From a checkpoint of a small transformer trained on Wikipedia.
Size: 8 layers, width 160, 2 heads of 64, MLP 448 SwiGLU, vocabulary 32768, 12.9M parameters.
Architecture: rotary positions, no biases in attention or MLP.
Training: 416M tokens, 9042 steps.
Each number is 128 + 32 x the weight over its row's rms, rounded and kept within 0 to 255. Layers, rows and columns count from 0. Numbers have three digits each. The size before them is the row's rms in percent of the matrix's.

# layer 4 attention query, 128x160, rms 0.128, rows 0-127, columns 80-159
094:145150078128165172089131137112163089118118145117096142048124152120118123137129165081141108141149164138140076104176159147145136152177109125132139175132124152159086194173175080139152225129083095118112100142073160086120123106150140120104136144
079:154143212182124104147117089127098168128133108145075082133143055157151135127117184107121178198118071133133140169122124201086141110200138109126145121113165086122130128127168115114111079073133087119111119167117158136049171083121103140143189087
091:092126193190125086116121109159165127153095122140147059180176179100094169084173151114145192176108119138083120125218130163123089142126098142121089148129121101059097122123169118109152082099122101119110153096116159105146124160097113071103125138
081:123107185104134136095053087110149141149169170170115139127083103136173152144132170069113172177069115137135169121144148146121085161167153146103132109140109113135099163149163095106092136093141071116145114207130133142090142142083077116057134116
084:082132136164167153125120135138150168166146084147191129165112117139092138115195085142165183119131171090051102122113159128113118194113122120100127112151185114130131106221120118163114120147098136123125125138148103072192099189125119061078104144
090:173102172154097135132127113078166147119082160173109130103160132097155087123102138105085173160140099090061121162107168160121124150138124147122197158120177119150070062109209097136113183147110134126067150212113154138129155119130069124122116088
098:123097176131178090151094159149133170135106085124126145170125115105153095126110208101165112106191079100138148185149162130134073134132164084137121089136131152112153158127186133111113059144121095156075132133141093087180093145099128087107121093
084:152101147135164184128215051115128104100084136149131149125059172168130155095147115033108134127140170132158145095156156157048179128153117145132127135087144140122133139169141117193126117107139111069105115223089166120183094116106126135108060135
104:167157119142105079080134089111108153129116170102121107144157092141124136130085152092109153131142159197124113120120095154156150152139212168173123111113117152112105132150132098092130096138142100156134172076151159129080157034151144205121078150
091:081094125115166139108147145086135127139098106050137168087120144107157129130148141100136135066192092137121084179122128093184115132150155086098176160152178154102151106121119108168171092152100181184161155103137116125106103110188179097106133110
084:176132166072103098162077109123138067179182129146089041104114108161148154169134147125136120112075144129150186186149105123118101103141076190119148085099107110053125147144135168149153120131157092083140139132121140085132161126072098137151156172
085:113109149110125184117128174130164130061088135161158062159130102164137120167152116136144127148144104101146161114130154091073167123058142126058117139192121126120160193137098189154144136162118079092110127157155154109165110110117136121144157076
096:139170149064126153103088144065105119138113130103158158125121144140070052169134146054192097137164084134142144113156122094119080192143134159134151147151131130100111145123089119149142118152128111148122127215154121124139146126196119120211143076
087:025141120136182086139141166140129158119116088114101142106137162151134121132105108104172139074158118152172086140146124107148135148134132107131132094166160162120103136174110088126140089056160207137136112131129165113112095135136112141109133193
101:081136140124138106213173148122143095076102171106103112170187158091157137122110126126126141138176156091144155153115120157168105147087137146111096109176097129143128086076086144198159148042116141098102194090108101041075110150059115146136144158
099:119112140133183088172169077145155125083166129137140176107156110121125151156118115154134156095105078106091118113106078119169109094074143122090153128175145123140093117139149144167130000194191145139151152117085164100063104169136123087078165142
099:121153111181095174140114202171123163100132084208168125174107104094125102123105169129134087203134143095110133085080145164117092197144132090136140144166113131092125101103207109086089176127148081154152150119096120139181148132093143147190130128
091:117138072184167088094173135128096127106117166129110189095143151090140118173103125123148134096160134049079134105170134125111107064134124113140102089086059172145158150157120133105146157106132141129188140123160139145099164104160105136087150132
078:130121085118098103101108079084139136127066103137127086125101141089167109139109136117138130166155187138075088166108142147127183194201191138108144133111087117138084142135152123173152097067107122128122132095175129135154122074164143165155166146
096:110133115156204133067176091173114147116072134178152128085084107099170120152109110115142120041061134096130079124102166149126107162128132141143138136136117101136114168101112137122149182129129125086139140158138122147116072178131156182152158118
097:118167119135087154125138137152149153172114120074056048165111150150138146065109134102123102156115108164118140146181113134160133093203205133172076101112135115148056142082139090135124103128187089190170149142161158150136112124095153109100114130
101:151114121073087139142073145119117148132143122104094135171120135133167116140132137114161091129141164103154098139127151087106143049128151145172166132120116037138133084137090143098101107120149172099161113110153116132112088099192127130115148053
106:095153157120096133173143141102092081139167078145080162084175126128088128153135147155099111126112133149111131132052087125074152108064129150116114128184099144076105124188111113119086095175129134125056100201099125093157117058104156158138097071
100:172122135075143091162176121139149128128049089115093147195134133079140123097140149133170148083145144168140110097096097090086133172117144117117125150103158123125176145110150083119105144159131122128160148108140146079037180125126046082115169148
107:193130154114100139210130075142067155090158158133195072104171077145124095150143104119075153089119100126132141153078156121076161169156098113117138152113095155148164148090200118150177058084101157164053102124077151144065090117140085095084180118
105:081133115122108114084122119149098175152137110123148152145113123161081146175188191133091138161106074133115159154104120122169135162130130126092106168140139130139091124194079152167194089116162135069130185142107156095104132095162133175119161147
102:152102133115207132172089189131142133141090132102148155096051118131162103119153156116111110135135146117130158139172119124122151125147128116100109191095153167130148149093118162146136174185141096131044142106098134172175139141119146128161178158
101:141123094042119084115100121088137121081134144156077096167088190090182145175091155127113134102137108094178077121145121158110134111112121138135100135145116126136156155165126163140145109093187175137096063143154135167130103155157182083171155091
110:073170135138146162118137161093108085112178074082108134146120141155105124156161128097092171112159113066121034092111118134149079152121132124145161151174195171118090138197164119107182182131168141162168136153158151120053113153134095099149085063
121:065107155124111135129089172174157121148115150120171105131112105111130093153061122132139099156159039102098144087200137098133114110132147119133117147135134132125120143124140105121094169135117127189153078203085098188106081149170098177136094052
103:172185140080188103047136133099138165116124143079135093089109122138156148174168144149102146150163115100182126112108110090119082135094137139149138113138101116095159147128103135098154079099071137131116161089129076158172146085180148139138083072
110:173128063160104142100145106152132125110151129122155102089163082219154140095136120085216142201109084102168162129137073159103145134141132115107111114107183178118130154116100086060097157148096101140128161165125093130142137120196169083124075177
100:156151111112080137123069141061126094139119109117110199067119176143130150097129174116132143125122177101130109101088135102147174150169137133157134165148188106127072133165165119143123212129092176119097139162111135097165144139127110154114117144
085:166136138139146097140089133157126163168140121137095145033104108170141134130129151135166151163088132139167114090108165116157150109112081107134151118131201151120113151156118161158143163091142186111078127108148138081169107148088103136149086111
080:135128098120114182130088096111142082138150115081152155061122134155093098123131122163112144117149123118088104123124107154161124162214142129146163207093098122127164132134176079102138185105126111102083134150119102180179077126106134089060111132
079:159126109127138072116140205144126133147091160142124156106052119145147119099102132146109151090111172066152064131152125069200113111139159167173163106080114158184107139131128109149097114082129155122116141152106076131221201169124125125088116156
080:118129102115111160080138103106152137127105122139089105065121171063156131147070116087150125134146103143164156132148102137173131163097129069111129194088149105104131129123089128145105185181166106152094121137160165125118149046160179162181113141
084:132213107150186163135115158180084110145167112107085164109121096087129159080120089154067149153160064123134118118111109118149132163135100133207140124138157121107131151162085111087085084074145154081125132159138158133157126085122188115131087126
092:142161129184114188153111100163083151093146124086160182051118163114152162071171106116154094174119117135146156127122127182114162107147108120168110148116124137149138189109083134107129186093137137045126096115123133116119128121100108155201189108
081:107076147106193111135148209115161111164097134121161171174117201140122071121088126101075143161174129121137115161176091134111117105115137091162105152133121149162145165125145113136146143099112155102148087137149165088042135179148124179151082151
100:125076133194146131107166149136134115095136107095043107156126129067137154076132124172101146093101101088133148142159101172155120111082132128116105053092157131188173170118112153102158173110160180103181109080120141176161159177139152141133110135
089:121083122118140147108127178157133143135099150107120163071172110153083099096097134137132097121157041122128109129068120116115084148152150091078155141132141201175149172079080136096088179174141139169112124128109120122099106053132124112153061108
081:145145123199157066059146199116115114114123127088077124117089129076156104160170147130091151116099176147170133115096183153161152166152159097115144133065151132144146066111106134146162120115130101094129101156177125143160130105113104161141051128
095:175124147132157247159203065136081106124111114095111134141125140131120114127089116109093158111074118134182123122140164100097120143122065086122104140119120137124161108123120115088122126051048080106109156138061121146107165240074142130138125146
103:126132127097145141076185214122126095131128076155084140117153165128124063116078161132135115148176105180133132127115110133111108108105114100082121076140136155167139118107099139125154147094136107131164118167141101209084079170139118125152122188
088:109111153141109113098105089087144187112128101119156092157124162178099177160077099088169113074088031119097118143134094122135175146102100115084126170133146112115103079099181153132106125142144151199161127108151083115139084156115155135149149124
101:128141098145115137067120145086064096118104159113153145126114190180124139151123165134112137129155130145123159079137187060121183129124089067161118100100077104137126164173167136091095103089112141138126124162155107189109115133143133118111084126
094:160145126063128154186117129104155099142088164158175077162102160121138162159102104132126157154187104118083126182129098136139194114142115125093170138121099179116106129089135123112105108170190054106131130135092072135079100038134103130128185159
105:112173114137152111158157095144117129169118118139115091119119191187161162138137132128127125193118109092141129141090155097135121158158174097161131148160096117116125125136158106132107057137106077110104136090112120133171146072105116165086140113
101:154142099157150133125084118139150124125170147066124164197128072092156124097161095095091083084135144164139095136106118111157140132059053111121107159158134107120165104171140202091096128110077130091184112153083197174194141160113093149139163163
121:186132126091108120114149128111144125137125104060128145118116119107140105112107112149116115076143110145123105137076110139148150123062115136204107114104125080148125123127122159174101098171087192079114106152134047084131133140155173109175177112
122:107113187142136114169098162110127166165066129114156134115135148159122164170111090100156138121144062113076121202125120164188111143150145070132130164134202129113141120158082123121133084175123142131122128138180112135133153110119142126141168129
108:162132162112088098200139112117193097142168101149118147159117075173152109146141116160089109127145140133118175064110101035105135102111098154162094149074065127094141092167096104119104166172135140075204100051185142110102100178177148120105134163
109:059151118133136093125123161110188123138102119117126159129141167093132170145063114173142132110140056128092149067085126126148102126127146122118176140096171156152167127038133138137104149159213160125144142110152144095142144105174147091145095146
099:144159101169129144090118122123120133123123094162156087109099122136148167145151120188163142151139119144085150149212090180171094159086126133203082099139129181164122127117064086160107121106176094213154111133085143165096141145106169126074104153
106:073097098141161097117145151170103153114139152009069126145106150096062099077103172074165077092124191111183102129199152121134110080149102120176114146121088148150167152111126092110132165103126172138102111092169134076122088147079084129111146095
104:121062101168141147035125145154084091111100123169117131093135077032200145108116133148111097086106154170124131103086116104063181054141108095155098154124118198116095108075127111166133143169124136068142121157136132147110177122151172147129096150
102:027128164204104170089170148096093138113143144191127107124083110135107136133127122143147123120161140130103126143129109179127136145130167133115145115152181173114163138144132111077113061070169145109191117111151130142111131167110125186166125128
107:153122160041133119129107092153128093141139133075168127095124136084122154156146127120153160109129189119120145118138096125136112176172118101101108082134143152121126089122123165157160140189071108053168083149079139128150093104069130135120064088
104:183143133184152103096133184137089163173089173114122128104126117108204152097152106086179110118161125145121144122144024118070094137153127210158075161122154129094104102131105089174111106118168108153142154121152140081165137146116103153087094114
106:185177119124137142154097165107137143129151152058128054065114125176158106106146148115160131150101087191131077149074151137113139094156049133148118123130112114105185179105073124149130181070149159115106100072152116157117174190145114124118097157
105:105141131102181065129127149119162096143151124167150130154213134074166150087133113131148094173129022121081132117184186141127040068071105141149106111156172116129098110097161128092132080159153148113112143108136126126075150107122124122207204158
100:130137133156159120158141133136149116154113099146132094063087108154121129049118111157131144194134110082106142073111188109161141163118119156139118098082167162098062112199120110121148155097087114133121127147119098100092106156113142118091189098
099:070150071133088151112172132147184115060149032151107067082142113128116135158125120142158077127180126139072093126137132107128126101117079119114104083112142113175171097150128099171093132140142166127091151146085148148188089182103110143077073167
073:147167183066152144082143179140177105140122147151109062141148119144144107136108091120035150103097110113114101147160095137141127144154112171047195171118147126150109142101100133125123056124159112093085170140064029117151111126132094095183108098
083:157133097139140154216168118086120159089062066154179130122101159164113135138091119102131095101133075156132148138159104113102111195121157118142130189119131164086145067139127039071169170098105128137144130097077131082103129164170142141119140126
098:178102113180121045157096063125109207165064135140161130146148124095093103110117109136106113112127126133119126124189108143139132123158136115174099103172169160136135108148145093091147157122074051143108108113119128134061113136140120138054136126
085:127154100140152155066135094131101165092132138166152088091144089141100141097165136140113175126126076131051122106203141152135097155100128119086075140130123122123118120141135111118173055116130188073127090093159118110168103185145131117123160128
094:102155142106122177100117119155163112104119103147151132162145194093162147134117130161143153120137192062088176111071080157073046151111146195170133138083110147146075087119113111164122110150148164089104159132105153146140164096167101128209108120
091:099066109146082067118088048149174120125104118158167106083104089067113111144104159176102122073140123068103138026119120178082114149104100119146142091089172131135118130155141178162185150135120127071112125140083080179144108161135109132153106078
099:092154121120183157135123149108099150099117147178156093168137142253124108103199091136106111094209167160149116107092075111085173153098113195121140145111138126195127186143107152120120138120135112120127139132119044129118094164130157071124056083
092:115083080054070108151139138117127166163133140097149119093122100132107128153087174136163100089152101141109164111113107067144171142109149120127127153139128071087151084141104138138108158179140102164109142157124153118123106024132141150148123136
106:122090222151146150159138183134145098104127106106115083162126104127164135050174112105166149152134138106120127134189148153107050152055110210145159123131146088169087114096130142128118142072129163137085176119152102121155190098104105106124124148
097:115144152194068126126182103085139127074164135085144097145132121144129171103091179084085175092099185151095177174130142195120099101151128127162117073141169088115115127115152140143115109131163154098153157063084108146103160144100118198124148122
099:061121162106138134142096144069109139147146125049085138124108122160157163103155126086159129099092126162159133172135106148119147117083127091114120145142153124112156117110138158100113183158121141079113201094164177113123120171103119174102113128
099:092099106131156161110177155088055117123154109138085137179165134102110122068136098158150149081047124137132124080015148127105120124092049174122093159169101142084148111051123142166103158152108143145148137067160121121186174174146121197167097087
105:146133192112158164169104172097146119085170146108178090128151109151178136124144212118159092116115128134212143154102179122099151144132110140060061126100102090129129105130132178130156177124086104078072182113097129093166166090159153096089109095
113:109041153090130136119123129116113074128180167061170120154130143151131128143083137090191142134065174173108182181165104093104167142103117125093115078119125116131131079104066142144176128143107131133085155071082075092173138117141145163153147150
111:159113103109155135062114106127101151126094100225098202161127182169106153131118138167070154110144150187140159133114149149115154131121102142121116097134109164082107142125148147122141140113134129069139112167114114155130145189186116100129105053
115:093118129209103101153161087126129156065135134125130174175135142135117117119136102128125134133087153158084126129135120099148112083150103118146117174105162166134137095092112104113154131094120133139171128112144134132128162180057056090067170142
095:153127136114117088092076133101083131128138055118150137140184122108101125178106124174141105105137163125109153125105051092138051162098073103108132100099180096132124147126173194143123161164133109164120170154083091126167102137117155098125143130
110:068088150110164115142073152094166159155160163085129126094108128099158152094152136186136154132115168100078107175121108179187137121054111128120144123182142178131112149108161146125136078152148155102082162121104091054107199107093139178118093143
109:163154056150099165121083076162084106108184144194100068128093093110176124111166131138086111098150133165116104171126133126113154151093081165122121136172177081127173133198133206089143115098152151052189097121158133148112148177100121139104112148
104:122132071206195072189114133128120158101132089175105168150102141123113139127113131138110087049092132120099085107158157178091147116135118102137175106094091060158125138094134103154095104156186179141117148137122156074121090105183085089150138117
104:105110139073123145145122088117114123121118160117190122102138136102145127162139124098099167110184132133090078161095105158188161159092156111082118154093192067121144173217113141188126134183109117153139085107144176092136096158124162173148130121
114:102135114084163134156127084106160094138147079104100191103149136183127132206115082121133102130077044156137134116172130143134128079082097116116117156149175155119101122123139122095090113180112092087148077120124100099120164089092107090175136121
093:140094131120095108110132118071120119134132068124125157138215048081136133088137096139170093125117121104126186158185098116155105122104089191101119079153086108106163097101088147173104195080111109143159160154071136185139138087096128177159129150
110:129127127101086162139115129113125144174115166163124176117088123140212138131142151118134139128122091119157153100146087182146131134110200122149112118149055153087150152128089144081154201110143099063140207084130119157116119156098129111121127087
113:085138163142189137186137145159113191158102109031107152097167092090171100136178136129125130121156114104086104161142114208193112131133103096122116101140107168162140089130140118185175092130108156141072116214126088139118121108178171089155129126
103:184155121178104135153104106195109131140134114134128108174131118103113121104134114157065177069107135126089089139097161105142155131141161139150099119144086110059159100113153109079156149122117126216119100116098174101122101198119099102129113157
105:202102082149136131107117098130104151159117170064212131122171153116181220069201157080052121136110076108151102140059119126141115126150099081124156106099118137132133179127124115151157118074123114130128151112150151175214170139082112135135106130
108:135124188112125062091131124045141128137162090161197137083096124131142132128126113152159105043091087103106129130157130126149109203101118155148141110100082197142166144115110149123111126123133114120148171064104186094151065164168188174129118156
111:069093159120087110136083135159059141154167130091046165116096082106132122111134115117084140155127143146206151083129130109140119176130120094165120096137121124141186109112181131146118158118085140124142147121161166097200180089134126152141122139
099:183158185077140159120149174194086113145091175174138121107188160127117165152163126122152119076092187147131098154070106086107139091088153140094113169124084119147127078115120126185097118114109131114155128101074117140107147080110110140134117137
110:154117141131161076069150152137202135103163094105053146214132110138122139123145190085116143159159094139152147092117165125117169126150091075139105121073139179109135096135113095134093113113106132109145156120213184126105118142118123096122129083
101:095092056123183116140159118120112171151099121223100092182118119121143135112089117153104116157128133113190146165113132103135145111199175171119185107100114167127134133143111041085134112046113101130161146140103119117092109106135093163143180172
099:156130152178164102144150131116145152120052097139143113108113119093087119182109076112123114097128125131127111138187073157139133163192157118169109193141146189143112131111143085111175181131091074122143095099037061091074120130144142134113177155
078:133093128151096078178148128088065151142077142172097159154127111137144124120108113117141094143134135156130185109112138142115155112122111064184094072144089118146182135128133149112176214155117038162131125084164099141058091118090150183079126149
090:149116122090128148142102119129132129152159172107150166073139104132113145155157119120086107128162115050172148094103138069129156095143098120066101079191123123166134136112104212121118162096096137127119119167084128100165063135152156158156130156
089:069123061088130163131142136157123100127097128128111188113117157121131134118100066124094101107136172143087170122074087121134105135107107109175127147105105201123134130162083108148182217157153100152108106102108114092111092109159163152152164171
088:185078088216133125196127131109129122165076095117168161115145179098086104129106120091130127082084127152114093146106155082058126140184107123119141149125186170094157115130165068127136142165120084177116126160085153114066118168106091099121169145
099:088125117115115123075093105178176113118090117131160154122167120121106107117127142153115142137124145154079163164151107132170146051156105174099129128133115138114123081137139110183126093119145167160130111193132081078156144212102121120126179196
102:126143137078076161128148170163160102106095165114112084127111127166118095134084153128125114149112198135091166140066142127110160124099068114085119114125127160101129107110120147163165117171136124135122119149123112124143115183126127164150051118
098:196131121075099075080129098141149137134147140125102161169170107090133145155141187184107132133085108119126146160181191088067120104108179129080070093109072140137099131128142191077108127134154122083136097143132159139119144090101120169156174136
095:155111085203140176191160093140174131081147132151124069126114148177098142148128117064136160145127072140127134185067127145103116134165140186124228173152104141116098129158146083114128122084140181134094108136170130106097073181186136057123134117
105:108185091159163150132125043197086144126106103184180155056115147092111171160140127155078127121136159119142138093113152128107163100169103071135113113116172157134110116127128095203139162129151108062189099159093145171131143150082116185136142130
106:149137185115111117098173126122128111131160130128154124139058119127146078168148129160106125169111135099117190059088188149090141133156165102079067044100116137115165176152114151080131152074138050105108099182103133174138094121201142154153114083
112:128151098149170127202096091086109150137135118125074152133108089191109156083092098111151105096103090129145075154112103108189165168206159130095160175119148081134141108171169089106119094130144158162169145115182173119150135121149110090064144134
097:179139116155156129147150079214092096187162159141086132126114082087152159121098128126107134151049199155136123099135155118124155077165095128153133123143123103154126142151085086105158255116179105116091133148148137165091120088091107123114166188
102:179101065148056101163163128109131094149098185133117062125131081067116109168128125126127142172141130105095156124088126094096111095157121105160108076131172154111111131132140179119178088148089122086167121154148097131099175081097139130188156173
100:079091107121140087142159152117104132118153112098205145172112108193107149131189127112155173124100131144110093071142154146117104129079130102143113100182151134096102074155102113106161056096100169130151140093081136091060157147109129169093190103
109:164113164101157144156159083051068105127143182099100134114127168182111126153106131088128221146120153107144146090177149152137187137135124095155107180148124153165118132106112094188095088144105171151150074177161133152047135113166158133143070123
100:115146155117130197043142098075109077107139107160110092163156118138181123129133111140136196172148133110111163114099186134119130147142101100066097168115145113130112166187131110146166116149104096159142088177150119131115172075139114143168078102
102:151125189083071108163120154163126175131139170184107081150176124114148220136136119167124143117127159088092166181114126136102042109145131179135085082095066058152158113125169156118097098110170167043146144104106122138153159109073131162117087117
111:159085140153089067095153096103088086099125082107123151113092106134123123102152079157134152119141197192135149108155112140128202127111149153174075157123111119044138137218142124071123099153105086152115108088142103133174093142163201132135152145
097:136149231131147080170131117102100124132106121169194176180189138112110120089101084113108104172126122157112115145139108152071087130159075148122139116162159095088122127108135097119118114180117124131134160026168142196115144123141142100117133112
099:149144142138101133145130142134098111076092126140115085117161118126097090091127079101152125162152092142159188148178136179104118156127134150063119102152136099122078185096099109135083220143182165133128160150126106147093192161140159139157090085
108:179102147108115150096116138148198090116173143159108146132132112098178095167154140085123159133144145124157104133119148103101104075148189176120127123078155151173137134125091125126156179140114096082160191103158090110166202057149047173124150128
099:135204129076132180109158171120134083101134121096081132127103122104145129174089088071152092113182127115181114121073165157142072177146171135137124151148074118121115086154175105099109171101119169105196121204070126124178138126130203107121120143
114:097144097164122103073114136139100181091121164056145138097163156238134117106201086178166085140104155122149117148202107133101159097144125081088081115128154137169128150144191055075140087089137139171111183121168156126152175146142161165102076119
113:148115155129152172161142136140163092120141156091126095133161125166084106163098133182116148147155084138120107125116164111094120084125097099124172118121120109108196152103166111126088108054129103132108179103109126156153109152140148156102108154
110:139153017115161156114217186162121140104042142130141122156148166103134121145107103104152123145156118118091132106094080109144109181147125099146129148163123176108168144124076104128134129078075113105109080140108132120153126119097129133095082175
110:165089112164129085197164123118095134154160175097140085127146123134078110111141161060178140130165127199166128111050142119132071103116156100121128111121130168115129107086160123064085107140066126166104152169148150062127109152081082184047099115
117:189167113070112145133171104124101140116146109090175140127089134087093093117089081139088141085120118080114177174115132102103221171073122065078112156147107133137094151104116119136157122189124101097074098094121159142123136091088143200188134098
104:159087116107107136143100129113156122156137140185065126115090121188107125136120143092158133133139167148102086093121164172110152128146118112169097104136123159130113141138168150102142138167159116200114132113146088146134143163154043126141166134
109:064107088131107046108066108129086122107152119101127110128099096147186128190078088127129126143133152148120165135118164118122151148138166125172090133108181038126175138107117182180150128107130126096131107126151112174116131146128134119092138090
110:182105137168106118106125102137105139142135166179122192121187141091146064137074110156124136124116127100124102107153114171117145123160161111128100059089115089165113101037167149107177138158081084103086141092105122103127102135115121083093126119
109:150107082073103125153153080061096146127160148110096165102099167168095148112116081098049106157119142167142114164097154131122150112117068173112119092130125122111147194110173137174169138133138151142133109096093152099127082137136130120072186130